python train.py --n_layer=12 --d_model=576 --n_kv_head=3 --norm_place="pre" --rope_base=10000.0 --attn_scale=0.102 --parallel_block=false --init_std_qkv=0.0161 --init_std_o=0.0161 --init_std_up=0.0161 --lr_mult_qkv=0.7 --warmup_steps=366 --decay_shape="linear" --train_tokens=615600000 --dataset="wikipedia_en"
Each number is 128 + 24 x the weight over the matrix's rms, rounded and kept within 0 to 255. Layers, rows and columns count from 0. Numbers have three digits each.

# down: layer 8 MLP down (transposed), 1152x576, rms 0.0197, rows 742-801, columns 288-359
# gate: layer 8 MLP gate, 1152x576, rms 0.024, rows 743-802, columns 288-359
# up: layer 8 MLP up, 1152x576, rms 0.0236, rows 743-802, columns 288-359
down742:121131093117132084144097106174135174141105128156112087102144095131127162117131142132120115134126129152145143120153135120096139156107094116156107092126115106106139089095097117134150107145144163106144131110150098102121
gate743:132160104119146149102114106111173203119134129144130119088108109135163102142124145156122129152151142117107184141131074125138138134105102160147153118126147113098147163126123155142105118112040143141137127138130111103137
up743:138083093166134145138128125136129135154100119106116172104123145124143128092089113094105112133166135146121163110143114169140125137111136181107152109144099124149130113122125134147129109097140098132135142110079130135117
down743:143136125095138131093129109120171104124133132124147120143152087156136091110094150116206082121135111125167115138135102106091128143127126154115146173119166131151135119147145139129129081126154130139119119136146129100109
gate744:132132116110161115087141129097130138146129129138167130144140134136138131118123137096186129150137119038114171088118103113158183155156136122152121158131131137141134134127122114161106154095114091114126146135147132111120
up744:150112151161143121109097128137138158115102127142151116147102117116130080160112144110170114125073129107087088164092140123171121092061118073131157105155133129117139146114117120119146127106125091099154116098137080112124
down744:090098171180158181144133118162125124126124121114135132119123162127138141168141142122126121079131104158086073146102135152087113180080098147160121132106088131126127099118106170136143158077127115132151145113137129153140
gate745:142126191090127123125120109112171088129103076135096171161113135095111103143155136117143129107129114178150115099105131141113125142131133134141127118151114097150123130129131116126159174170112137125145140116124136138124
up745:139117149133119117124151109136128097163130123121143080163118150062160091140141119139137146129130107163166089140139129144138130123138101139120075076140090102120126147117059160106144139161153129105134144158139120178110
down745:119118111115156071126139124131135154097145126110140136123114112148141110148146119152146128174129102150143141130137141123124127102165112177142127173144128126144141120151080114117113161143120141108141124134166136127146
gate746:114168150147132113133141148120097130126154164144133139128078155102152159093178134112117087149096129135120127136123144101120096143139117125120125141169086121141088100144126121160143149170130139116118142127101160165129
up746:153138147137117124106133157206117151111163133130152138144106152132128113078121094153143123172119153125144119113116164177083137141116127087112142141101118121055121150144152110124121091120126100079144141139112143074083
down746:118182140115074147157150123160098141111162109122075120119151119098135079128207133105135110103115082105145130151082107148064110153123181123131129118151088070151116115120118117148140093123140131100169143134100130136123
gate747:089162141174109095121141157085155132140114110113114132125104138133128172096117125098132123157153148134176142134143131107116140092154152110128092108157155126138118152138116123122131118086132153120129143102126119101063
up747:085165137161125137112093151115146133128130117126127132097138141139119134136163128131076144117082138106124136129127100150107122128129142145104074173145156140134163148122128069107137109093123163121137190123073106133116
down747:128120181126147157128118154154077149176089106158143137108098145158125144134149083117161140137131103111150062141128133111148130138087096196114087101170145137109095150120103121150132114131128110132127131152129093144121
gate748:132139137133140141135128123108153114142113135099152107122140122114120143103154145133157117118102136097161160112144096107133167133142112142105114168148084103123116111125129139140110132100120108135136145119169183116154
up748:150156149123151102174099137098159108099107087117112189118127162108121101158142136119137125112151140144116134088135164103130142189201122116183092128147138141122157172158127140083110118111117147112146126140097122147118
down748:099126109141172107123136136120164114118142132117132128121130089175134100144141117105133125129132162113099174119154169138149134122140124150145105126106146166168113147118169134173121158134153143110102140149110153135152
gate749:117120161089145115142095144161113119129182178120137142151137112170134105128126162103144119140125112116129153102117162113087166160096176140128121160121146128127135132133134155152122131147148162148099111182121139160139
up749:147061165134143114156128094128173131096112151125123129132126130178109137127093120131138066137126137137127152105094167111115128180150112135149122132083120113062114117135162102128177120128126145078116114151125145147142
down749:144079140089141112109178123103139114114140140137104084130145145117164174161126060122116115138162140114136126114120137130088143163148097115129110112106128159117103143135108142177174141147124141093118143093133173102172
gate750:118147142128120120160145110129125154153115148103129120146130132129146093126133132121122131150123138131144105162149138123122125108116125125135094132138138118115177125159093163144110085139131143135136096146132135098138
up750:125094117126123151126130151114112063118093121134102091113189121087115110106128108132105130111109123105126142119125107140159115097129165149129128098116094163111119166142127083082104140114180143141177135107185116136126
down750:147090104117146162142119098096137162119140129162144118133116128167158157131131155150164132138112135135114116132152139130096128145107145179138147130125146116130106117101140132123133154161080129125088106129114145115115
gate751:145131163105154119133152095128139071137112134109149123155093110116133128109178143124166108144103108123142156110090101150132123119160163142154170124162167125130108175129146156179135106160131111151136157118193164095121
up751:165066161105148122112116150114159122088118159182136121128099162130112126140163134112139113116111120086144134129128127173101144116071129101163142156116114134148116161120097167127151142106125126118167191159139138146094
down751:138134130109148085151136109185113146147121143137106106178134116136106141115125123089094131152092105141091083142102138099090106116138112150132111139139144087091091164112102164119129119114126125125136144091115102136133
gate752:127157114133143139155101122142128103144150148135084147134159153138110110139111119137152130143123154082133122099096163129155128153105159135091081128148104129149131145105151136124079094110142088128145153145165126116087
up752:112164100127146149155126071176148102174149127141139202116125170135126147100090101115119127098142098105147040114153174108161140141124126125102100128128118150108196143121123169138127143081162138138175097147171148085104
down752:108120103140086172130120096129127137117109133126146131161154114139078169102111180100154100128154111161135115149123115130128123135118081140117125133143155125134109115111136121086143121137103150114121143110144141128139
gate753:138180157113131146116138111139120122111126157163137142174118099164149130112148111120164125159098092096115144146157126107123104152098173132133075153168109139075158122142136132158134100106128112123159116128115123150132
up753:093119124149146121093118108152177166097163106112097093096094091133123146101098116133117144162142096124097156147161124164099146139143124135118123142116167124173121106119140153114131108127076135092138132154136135104174
down753:152142152123058154142127115125151150094111141096120085136117104127135133082121135154143138132117090100149128118131082096129125127096126097101133089146147119092135140084118138116130133152137153165119103133144116120151
gate754:118139126121123114095117137133130131123112183147119133176103138171155155101167139133143135130080155141077129108090139126104132159062127128092135143136141099139115117141129166179167140168091145088128120098129142144145
up754:119155135142132091181161116135115108143123143136089123104140112111100101188169155136091158119117138082134162140108148109138103104094138129151154108136114118124161132151121093091141086101156113126127148145076108088140
down754:156153054129128113152111120097087125145113171127106123104109094138136133127103100142118118120160104110141114140136134152143154147152150124170117091113130103145155123153157089132119075126138112111133166062155115128104
gate755:168129137136124110135078165146145120127145130174090139125142158201105122116125070130160128144174100149131201124138097105159150143176159179157121166098107119095076128145129160161149071157132141134145108115167123136127
up755:086145071133132127142146102132091121119117127129166139127101106138154074126143136117165110140115112136144097150128132149173133130146125132178126140098153101135122151157131133096126088118141106116130177123082067103130
down755:144147118141177134157154125121130109125144153146136147134153117110110145123141122145163126149126102151107123148131120131129123124141101133085144098175150110157123175122061099126123150127095172138195156125086122075084
gate756:110143132112074139147103137135119131105136117091111105105136154113144115118198107165138172128123126099127125132093151121139118158098141103100113148201103150138133194131132079111083131110126110131128126140110156121143
up756:103138075156084134141094148123131135126181129102161127087167073139127141087193107122117162102136154130139153076139104142116161156121124134132080148124144122178141173154121121112105134133127096080117129137138106126130
down756:129141117125114139112129119132095099122134118118150099135140115131124165134123124163144159157118097122128107091107124109143147136107131144126104129129157119116117127134146135080126120145150090126126119138085116120118
gate757:089104116142127111067111148119129109122135125124118149096157133109142079143125116142083127114131172128145144122168121119140142133099148104083125144103123128109128131113150166172102160110125179116080139130116164117090
up757:128166156138122132137096168132107169110124105167141115136141146156117120110101115144137157105133123121142124091119133122120137124130125127121130128095136118117098110137109112145118076099116131176119114103178136122142
down757:120130103130157120134167132117131105111128112123150124115119142126108103099142132130101161158141146144136121148166137137060111118127094143123117110134157108084120117093108132131096147142098138143130141102141136151092
gate758:106135139108141125113112122173113126116134136144129111147119113138139159135139167171148146142141138120138123130083132150102115116108159089104134127173088116096086122128114105153157160111130116119089155139129162095139
up758:139154103095082123118122132168115144136134141143089144124133142119100113112105097121139164103099148100106163119118121107084096105114129080126113102137109124095108171146146125121124159160182092146077094156132158126136
down758:099142136112108139152173138143095140129119114132126148150101117084142103097124120119154126100124119103096152106105169106126144136139142146135170144122153125109137143160108149134123152127130131142138106165096079141132
gate759:102147145127113152102089111124097121166084127154127082123099137130152138176148148158107139148140078128121161153087151123134107134112142128159098100157119132122119152118077129120184085156135201100132140143110100122135
up759:122160137142128077117110102145088150141130116106069102119118103123164159135107147084120167151110157117160130130117112101116104089155106136131104123135157135127148154115146142164113141139115167120145111126139141138122
down759:133115124098113129129148166098114048129130108103123107109109143121128141110079117134157117174130127153142126066123147147142163130131149147099134132142135167141154128119151122098114138131152136143115118136108134116137
gate760:119136115134150142161152116126143160097125116100146153137091132122135125127120143120157132131137136130117137066142145084131133120196100170120138143085132113130171136150102120152123115123154172132135123188105144134144
up760:170146136105115110141138165122078139141117189074110183133058111125118167157133111107128119125120070079126124095091125130106147134126158105157113151142118108110142155080085166119130126143126120101141122152159138119075
down760:131111152129174134136140129109132130147147125099157120195107107115129145148136133113179126150142124100129109105106128080156134142175108160075145134143106113135106114148123120168133164137142158168147134168086157069145
gate761:116120151124147162157115138152109113084124133173074137133152118099134116132190179136061199171102149151127142138135064159145090124112154137099136102148163123119136129129176150113137136152132130125136181124134137115148
up761:178109163148144145120146145113152134110144164112094160097159149127094127157165110122130135108075092135119166145150128097167085129087101141111134125076157129099084121148130125155082131146113102157087124139133134127134
down761:171126135154120151133176107117136118160131155129143149115109169106119074112149099127161082121123090098124087109125119126150136145151084147135151098145125143124131111125093124125095093101165131120170109124108125132115
gate762:094125110105163134151130097137107152158109106112147104097129109136131119105121116143141131135130054095129133139140132149147121137117106120144099125147109159123078100109105107123133116153106074110174117134097137120136
up762:124170143133128168184154114152104124111111124130155134165157152138133089134139158104141102149125121119106117145142124101122166106123150089102163108142104164165120174129102069121067122153136144110126138133121109122119
down762:146141127137141145121136123133139112137150129089125167137131125143140098089129134114152127103130084133128125146109161093096147120119106127147099152114111157121165115122115141131140122110149112145132118126123160130115
gate763:147123126137152138126068131162121112126109140099096123144114144099144129096129052110142126082135139082129155139119149131142160112149121133118096151141108152124142134136142137089154125130151118148148186109094123139137
up763:112122083105154107147106147157160093138084153156137122138132163118106118139129108142150149126169114111103100114122157152058122142121145151114085108147139126125104114147171131131134172132129107088137151128124116149124
down763:118114135144150094125163130137106084143149156109157140092091106119123143082154134121087116162096105114140151110102105121149092133128130108129109122124150117148140109131123171146115145139100108158136151111165128140122
gate764:156151129130116114141129135142127138176118116123168135102120132148147134126131106145089137146121112118115136146132151156103158137093144113137120132175114124141115151165132114142129142106103112176174105133148133127127
up764:128141149133097128135145107134092156087171095144116097113109118109167140115147154111127142131184170107120123125097101176105142109142116132164139126110173099121147199110119138124094140114149159141113147131102149135123
down764:115131092184102083170095104107135145164168111079117116087123153094124134102143115158117129128157122126134119122117082129158109150085176114105104172165124101144129146146090157126127133136155116108125149123130106104121
gate765:126119145182085123123145128118114118166126101107123129123078121107085091146131073117110122148147114153113143107076135118121141157135117048078135112146155154089150146081122120121136166119094158125111125144163117104126
up765:103090144111110145122145101129169103122142161188119142111127139126129086130141143111182102117140141121140123119124140133121161109141132138169131147150124104092087135097119114147085124133124125157100171124114131112143
down765:141123134099122080152125146164090076075102162131140121100120098108133155106109128089099113126157170098118094120174161087128173125204089105160087128173130116147087113127154134130086157145167130109122132119108116149139
gate766:063109141107090144148131125157173112108133130102150097129157077159113131145113153156138135127147115115148084134100120135097093133159118146164149133084139149094106111134128126160089114113150141128153112069129171134163
up766:133173127140113082164135117189141150132180135091130094111159163155130118170115106112121119122093115137072163156131136130191145108137120086132170121138190103133089132162131134120127151106122091156168164125185144155149
down766:130163100115116150102165123109082120112111129132130114139126107074134143115133117126150110123099146152169113094169086107143134194144142091108150139132107177123143157123143112125157117104133137128137139157171130104133
gate767:186150119136102160099147119164110139119168101121121125146112136155124097132109115139132049145109167150095127163136160127120101133117124141108150099133081132117149145119109131140129134181078146118135143115138108095138
up767:144108150065079104130162149186122144101145099168096116155169162129147177111113147155092133145135121125124129111139129087121167134138157155129116147158108114124153138133092113146115098132128148049127162131136151112142
down767:149108164145090124121145120125149123160144120130136114139149105146131130121130151119135138126115149129147099085142161117069108121117154126113153108177145095113161094150094127169122148121136135111143138102077138128074
gate768:137118114099136136110137096117150148136117123134161175122105126168146141112157154177135124144134148103141131121142131123201139093150101113119134128086163117130136123105139127139145162111078109096119148155145135142099
up768:108091158127139115152088166112183113127151152154120108110123145091086111136134121081134142100115120111120124105148105144117130116158165105108125127159126102202148103146093144094146137132140157147140153123112077176136
down768:148132118129127138170091155153126100085130122133133115137122126131120151133129123121085145172139152127089110102168133115118102161121135134134123133130091096141116120127158114118129153106169133159136164122153171155112
gate769:086147181117101150153137150078140127144109125125131132138147156094141130127137093179142104121090067158105114128111125129136143131111120103059163147117126113149119137154098154161132126129162159145130143118132109124170
up769:098117126090105100097099122127165155163096091111151133148108125154138148085130112114112107146132128104135112134117183130081120148155109113105103117109128079142101129119119160170119099145135137173115093108105152191129
down769:139117123157147153137103166111134131151159147135103145139111146146110165102153116152076155125141106110139090128087126116142127109140102145102116145102108133145154159094130128179151144141164167119142136153129168137114
gate770:074111140149124094146118106142165130138149105111141142151123139157173164130114136114101150111152118110123130147185100120135133130114156122162127074103147119115129152117114108122103118119105096137136117163127118109165
up770:121077113107119139135118116136098135141132150089135112137111150125128110125156141124153132138166129128145172112116096142071162104169092121129121129104147107157153106155115097140154146134117158108134145162133137111127
down770:093131127132150071093134170131127115158093110133132114113123102152149136129104130157114117160109120113140128121127102096114164161165154138140137153122101136140138139085142092116153100118115125136095100124117113129141
gate771:086105112137134144167109084099144108135111155184114135116105108124117156126110180123135134123126110108103102102101138135145120116139143136126116147154162163130092122145157157131085136127101107158092157155097120101123
up771:149119135114116108113158157099161112176139094164118170141099103180131122134138126127155114125105112135114130173109116158144123103140159123108108142128174137093150132152137078143160118182085163144136109112133124116120
down771:150120154132169154179115122116131114118135117120140164118135080136154100125119144162166113161156081128093098168131118160117145160124104110109113118083145128146143120128152106080109101132150112129124154156115128096126
gate772:083142145128151103123159153170166099138148154119105164108199119134159095142094130198115139115103166099148135104149051109090123102136151159153140131123135130138130123162112145142129126109123145129116083119148111134109
up772:118140132151139149141147096137111105108198123137069118127129072129144124133139119085106174157138130133136146097126128142144121084150101100113093090152092108122137120114115156089122174127135138116104141130107118124095
down772:120138121117130181145154102125126109125164078118153151116112101180164082126111156155120135149139145089131136145129156117083096140115178140144150097108146088133145150110131166126088147110114172095146158161132143121113
gate773:148111193110116138121103127138153088132147147151082141112089130135103126115141136121116144153083112129140132118128122150140151110073110148147097127127137148195143120124154137145120134160117112136106145116123098121116
up773:197117119152122085096139107123153107123105128109131117120143157118151116107133125098188135107119152129158127111161143102080121124114126168138088113155154099084114096109130125132120150102140126135145115136129127102144
down773:139138125118112114120122150116118137088128122097160153122111110156137167132143138141121136173191144139127137169142136149160100141122115134124151103043097188170119128164103125126143141114122141094155125133114102123139
gate774:074097140134147161135152123110147114158139109130150144100108137159107108147111117104110114124095168152104134102161150106129140133147137156126129098101106105164106158137143083138112135117089170127129139106134117143109
up774:133119181137113161095114155108146146083137174084151142117161092129099099126154146149081156072125122072120138135148109134133125089119094125146159108127125166122124123121178116137116083122169119103123098134106148112174
down774:142133133072128118098160132128114110116153125119064140144100138124139164159138102128128107119162115074112134099125146105102157123150141122119138091113116127106090144106113132137163139090126138162138118128152099109175
gate775:137122131111090116155118132140099127091173158157114071126129100144112117117125141139087105146122138140097145098096114096137190110124137155122156141137146159106130124136128143107105113108135088102148090092189099144136
up775:131141152112144136108179136140129119123164102079130118159121146178089101138129144156131129117144106103087149126115118148108113059138105137128117152113106129143102137105165082115159085126128108137130115124119118139126
down775:118146147100147145139082115126105110136107126124087126157150131151108115087136099112091144145116118131134111144084117153101120124132176115150149136077125119138172130117122111117105145136151112115140099139131136127143
gate776:139086091133130147145086108135136123116152120098116082138118121154140078140132174097086157110171140165168169156087079090137174146111108104168098124108087114132128088116160167107147148095100130130160132166152127131124
up776:105135122102166117074128130106127171130091128079148127117161106131108095165158100121133091125135170128091112142087119159148124118154141129087106130107140122111102170146115126101102119170084156145174120148114099166060
down776:162104132116125089100114107066163113084125111105136124151119089148120167147135151137144162143100085100123118129132126126132139133171129130109105113165122168133119137124143130125129147210121079185148118133119129180092
gate777:166123101122105129142109150120129120124118135137120130106142164094128122084137119161173118112141115160140114137104106081109103120108127149173145088138140154101129085124089122098155144112110132131139104139135151124147
up777:112118150137151132162140175153136127111165150107108083111103124133132116109139110107134156123100089106138056121154113117106156125126104096173135145142094140123109133130153132119096126148099145114167125144097119167155
down777:153140119122150142163133147133121133138137122164110134156126125118142131158123130136139109089163136118136175129104130155132137087140133140162113109125144136177131142118152141131178128118135115145088135126132131134136
gate778:132143144102130092121130156141167086113124067132104144144138111136115109145123140107184130150114127090129108143134186177126152126120119162101135091159102152089129113184151135112109128112141166089125121153141151117147
up778:130134125069118124111180169119100123132126109103126108101130126099146157136135137116103141187122074126157129136149105126093105142139119125149100147118114175061117120119153151123114152124147156115126104166159125173107
down778:149128102140154134139128146112144148125105165120149124138126163094161111130120093098122132122130122128153129130113176120116138103135129099184116140128164114132128153121100141091153149129081107160118151151150113131120
gate779:155114106128127148126107155152143108143131137149140135177143088166124128146117098161147143128105140094138139090105123146170143153126156155121106092128130157115169115101126094116142124098132085149119136118144135102109
up779:117109166133102139139133156142136108162151143159123141097156151104117156155124085098132109118123146118089158173134140137128123154142114122122113149101140113091115117141122088110130162093157081156118074114147157089146
down779:110132127116106125149126050138136130163113135103099071094120134129097130122118129127100133139178128111104143113128182080082132154156155114164126161122101130145118119133137134130105176147123095085136091127122132185107
gate780:121088140131130174103126164122177102127080065170101118100131117142138132116126106095115086168126141087147137133099117160114165174119136123111122089118123150087110171147186133144162154139116145098140121114147123127124
up780:120096134133138153072111146108132140144126085131140118109147138097146090134115106100145102130125138098153146076098117139130117107101140133153104071125133116080178158135109146139124092118190099088125127061078143169162
down780:143134144124119130099132120084144139125123167144130144120119119139104127111125112145131112103125110113181127106170132129131149130088099107140179092184084114132101137165104136161142179117106063133106113112068134163141
gate781:141141120074112109109108141129144148133092142145090144110127163150166123095147106185152126110135159129177129165134140127137179169110151126142095127134147158123126116144120134150095141153089122097121080150103146147139
up781:134115071098100116164173134139092117125147122105108139091112122135111163111109120198107128108111125149121174097132106161137148165145161107131072148140096144100098135160108153175131158164134104102162123159086194120135
down781:098106140106143144098160086179161146126114141114096140145113157166125097115150098154120141157103143097132154165116128140112163135155133147154132100128108128116138131137121126137126149090053131139163116109133118157095
gate782:147131095131112117136155126080120127165087148151112106107125112141095138124145091114133124087170105122121155079111122155134135120131091125103118094079122127112161130136111152117131110119124137108101140160102143151136
up782:135155151123174155167141143118109120152104193092118112102116119088115138140162123097121157100138117140098088141131156129127136118106139149098123134142138096133101169109098127108126121144116081088152140139117125113135
down782:126143138106160123144137147143152112105142153120115153154170117153121113117124114142128152104119156130119148094158150172162102079134136186126166095149146149121130121153098133129090106099142131136114160155121125119169
gate783:143164136137163136112092145154104078116099139138133103125166118098151133155123126130110108142089099133125133092141143109090142121122111111156096099094141133160154176139114112158105109155138148138140130142130115127107
up783:104082139131122129139092135148119101089108107109105133176140105109094135106139118148136156161133154121141140149163153121130128143126130126092155077130130105155132142188126118114100106124126143094148128078098142085129
down783:084118167121161124099146114149171114098133096099129130146131132082178112130160097111129099138181140113144146152141123181173150107153143137110153133141133133160097129112180111134136133107115128121139105126097137176101
gate784:117118109109117144119117105099130125151120120152124123136141153124155076139139159157122152145117130185121109098111098110089145128098150147115136085122131154092098083148159114112117127138104120118161114118178155120149
up784:163090136100109132142156106162136118095119127107106106137138134089142115116174147105142148126103111145124106126114118154118115143092103165124144105152125111129122176163129165116100156114145150167120133134111176154119
down784:163124126105137141148127111140100128169110139142146137121125108140116115168121107099100165112125134116141122110127067163131104114152121139127144126118126108126093141111107119092109086158154143131157135086160153112172
gate785:136121096135121145118147109121148142103110131147128152118125113189134155112113125123114130118092134075176168128124127128139167150082115089177102134105137130139151169138132131123135116175141122120130117138109143171152
up785:108138143106109146123145148135110123117052179108095110160122139156139102087098100159122077144096123136109120133114152135139125138095128176123107137075137131116115147148143108159157126085118122165162154107126117110141
down785:128193147080160149134139134109164133127141117143130147101148133145157121107136185140144142098148154128092122151141126142137143129153128134137122163118123119123136098087109109180095132144129174140144109132165127124125
gate786:101090089142100140107134146125153102163089160076135179132117113172085167161125121134132137151150150114140082145084149099128130109114112133098124170125165108137160172157119137142085145133140085113131183127123107138134
up786:159117147179086139138127157108152121112182147086099100126114096131135103143120104091123161109165161130097124121098116140150090111143179130138132128130130183134166115085131138108116139139120171177134122123132142126085
down786:083153130144131123131141081148114138082100138102123107110139147115146115163148146190120105140141129140143114143160077133108136161108125112149138117111161119120114158136100143146092147141131106126086103134143140149126
gate787:124113119102167151146141121156110135099105174125105145084130102148115144134124155140137123130134124126109145127123140134106131115131124140129069128169096140134140172142111063106126163109142130097133112140123140142148
up787:125160111136118114160183124132116109107142096130190117114164112124158128115133132158140158174177145112182124106100135136121157099102141110114150107138114124098141123122123159130130165152159157136090146115081113113088
down787:105114115152105133106108128142132149116158116132136120153145146134115131142127125141079138136118158106101155136118107145136142140155095124157170110163137127117097130162126168103107119092111155114158173091091153173107
gate788:124128117150137131120095097131153137157109164098105152143106148098078102102172114100175116110109172131181142117134140140172116140152162138175109150100135142142129172112121106145135128112135105104137159100154112133144
up788:151159090133151100121133130156126122132101102143154116126172132150112125158126128121138117133130113148123145129136128152100099149129100093138125116120069104136127121120137151100117089136105161156177109123163137107138
down788:127112136129106153150128132115139081131122150142122121151123177131094145135123102136129091100160118128136166136132108110142163179140162163122163109096125163149145124127157088140137151113173136125103149113095124125103
gate789:117170074144112107088143159106125103103136148110165122151119131126114081113124185138103095130132085124109162139127103152108148058143128068115101145169184112141133142137157121124105169116156079125072176130082120167091
up789:118149109150146108176169090121117109149146103155131136144117114125169125132136112136136126147105164131146138172184102126189104143139144127145126159143150099115105160121120121085129099090147173118134099163205102126154
down789:115125113134138119136110132169138127139120096124070149134117127128154151129119119124101201120162138071121126073155157090128169115085146112137114097116122154094183153109116110098108164143094155124121130122100144147138
gate790:093141120112120147111108132101130130132154097091115150097124086160105110123120094130134138120129106139131129144118128115136176114085181134144160167153134148086085149124144127083114112095111115130113136165165089131147
up790:095156140156119109172149132158115063144121104153090138093153184152132110153145147135135101131146081063146124111095116115080163140065088093095134125142121112139124110120111098119055159137110121165145088152181134172146
down790:107168120098111131122133129167129152106099159141076139110129153129159104134135098139136175109096146134133114128113123151140135183128171140141138122119141125086116180126108111153124138130124128146094123170129120139149
gate791:100112122129153155107152111129150148134149142159088158161096129176192153112125111170075110111146162157130154114129097144162125136135131116196138159141138122136134135120122131115104142161096126142127100091121121111099
up791:120128085117125158134146129118161141100139091123147153148087112124175142140116165089141130151150157159097134132101137097158177161153084131174166172124182115149133115144114151135180145152082080126124083127159135142147
down791:102136155141105181091138152080081097163104124137136126110089116111107105121177060114122108091108120079119099103151093138088134145114167135077120124112136140125126079124140125120109144128134122140097137151098151108126
gate792:177145100129142133161131109120113143121136116155135130146131130138165141113119096135169092130137090156086132093138109078108184112113154161119120163132132099138129120111134084153121122131122065152154138123180144143118
up792:128136126138152092156104098094112141177111125146164103101138122141131125147128155170122160132168100101093133162148166130109126137139148130170105116143114133122099169149121130173165141092129129108118154118162139126144
down792:101156108150172122139144143127133155113077162139115079159130150172149102090134131100116127132144144146087124138099129086090075123132097086128139127087138121114121119107160131132128122146108155106126144129088090107129
gate793:139174138108126080147171137154130106138125144099130130132136128142120103101171164140142098155134156082138172127128092142153122166136124114134188129172128075112093098127112106110145102111139113108115142168167120127136
up793:099120114159117077125161121147164086106151141148144107099068104109097113089146051107161121077096142149135117194150098122089107123102113131129099165141126115136083156126158180103147136125140148093113175143091169183094
down793:114146138147113147111092142137143130155127108134104090126135112121083099124117147149101091150094120150144096096112126130138138123126115152186129166150116072127104127140122108158119133096145137128067125144123133118107
gate794:115108127129167131112101132127151118148124092128118129131161154136112142120130103097152044112139139157115125128129130139142148138151120095117163156108151148131127146117112113091114098139149139122132162147126188119096
up794:140123146108135140128106141115159132159111158124131102162166074108127067090171162104127059120126110103151139128098114122127167113114136097143152134151141127125150130155113065132132131132157133128125165145160109171132
down794:087127124109141101142104098147165126136137103155108129122124123121155132108171147121124139139103157153075113133166145119174139058171118117136120123139114086125087145107101138119138112085128138133103160122113150092155
gate795:115115152132147119158135109167116086152126116138154087136123141130126131128096138116114151144147122147114145111126119107139119093111103118142128083123107112089159098127137127121090102135144116081105145121152107121182
up795:134076133145141163145133136130137115086133152129141112094109137148161143147142144115133092122091060085104151121094184111089146127102126113102143147119131159092105119150124135105139107169120156165076121095145145139124
down795:145185164146152091141132114125144137150154130127160117180168127108103134090084130108116115101111164131106113112154146131073104123134170108122091136160110135138164092139126122155140135116154126144165174150140139106143
gate796:124136151163144072157132136130089111128168159134112137123158084092105107091165144089128159116131172143139125137125145106127101125132140099101058130142130111120120143157136144111094125105142141131129092132100082150121
up796:130123179127131090097112136148129152132152137107121167115141132103078130145164127091091150151111115140127117107176141141170149133102142145127090087098111079121101109137138102154135120136069135159128113171125112092126
down796:122117143121144106120093105137185144118114132131104125107137157141124123119132160109143134123148118130123161126135146134142152122119151120117104149120129154132108125086150211120124128117131091154146111155134155168162
gate797:128173128130113135149115097112135135088089154139185116168130118185109095135181140104132098156123168145149076151129083159112158170159121086137114090102138170145093158147131182130127146150091134132110148112118125142134
up797:149096155144140102148107180114137080159120121165109085078104169144146150156093100128142124122165098123115132141146140139185180118125140133123157085151147135140121090169125114138154143090177148128108125126162120149086
down797:105128135097160104118133101146150122146121116142105122147144145112154083129135092101130163132109080094131140133100137118146112114115126126147119092129162138098150093130124112123152110173113108174131107166108122140106
gate798:133167135100146120144133132120108101165123134132121134105161145118136109129098103169155103106183152121144107173112158127106136144113111118128118100163104112132094154160111142117142131128113107108144125136135145147096
up798:158123078159091177151114096104116131141199146134067095140158126095122181107145153108088122114129153092084105121103116123149149116132101109116130114163157150126105099186171130138118105135165116098130113132138164147142
down798:160129121146095156139102147130182105126135132151160116124118125144145146089172158117122138137148162142117114155153113106122160125133188162104119152153123051138125114163142135142106114130148094117130134136144126128142
gate799:144131212124079147087154136115105102112110117132141122133150107133105136082135159150124097173094098158148148135143122151085173181122126105125091099112132089156078137173094158205114168139125129078106153153124143129157
up799:112124164152097120118154106136145119133127130134146074136094122096133157173127115135170109123149194135141117128118135102134144140094153126142132088133125150105147121142125126143127119084147111134097183145124193093091
down799:063108081163161127165121157118118152136100123118137145149120098149105096113114136101120144105158138092085139168107176124107103118132145172125144104115172134088135077137123120134121120126156148163093130139101115087124
gate800:111111164135115134153212137156100102120106101135146130125083117129145149169133135115157178095111124076117169172109164167111176152141132114160075122099101172143177116115149114196119127134120142155104101135160173147141
up800:118115131125116095174147109164168150142127158079167115131133159129123142109103100127206163172109176174111116137150131080175062072145121141092125128095098123158155163145120101123136129106170150133136091131122177097156
down800:112115136141126126139095171139089126133113158132139125140092111171135086135112106123123154132191137100116108088112147117135105116154146120187112161130131138134149085125153135140115136190126155115078144166086122093131
gate801:148123071120139154109150165154111151133137154137142094128142138136130177129082137154114141183120108142116141109175114126151115128119126138146137149118108129155129109171125165131147171129127150179143092169114108148159
up801:184142133140120126104109079101131091124173154123118135140103182153087133140101108119153115080088122084105100126173106126133084143143113130125139079099127123120182117109075167119073105100135126109150123112138148098172
down801:159119089099143111133138148139070131157115142127085108132098133142090095156129142115134157133125134127138103117079124093131157113134134183127134163136113109122099092103120170145117109135153147098095146112108182132092
gate802:125142126095148154079106112138135147157141143161146104136126116175146126127114101162103126113135165157106119137154114111137162137078129132175121168072148150088106083140134076090182119157125113109109169147119127150166
up802:090154144111108118131112056110138159136146134165146139137124139099148154145137125124135134133098175117127148137139115144126124162090155127086125138169142136115137100123069119111137167162094083109149124144129121104112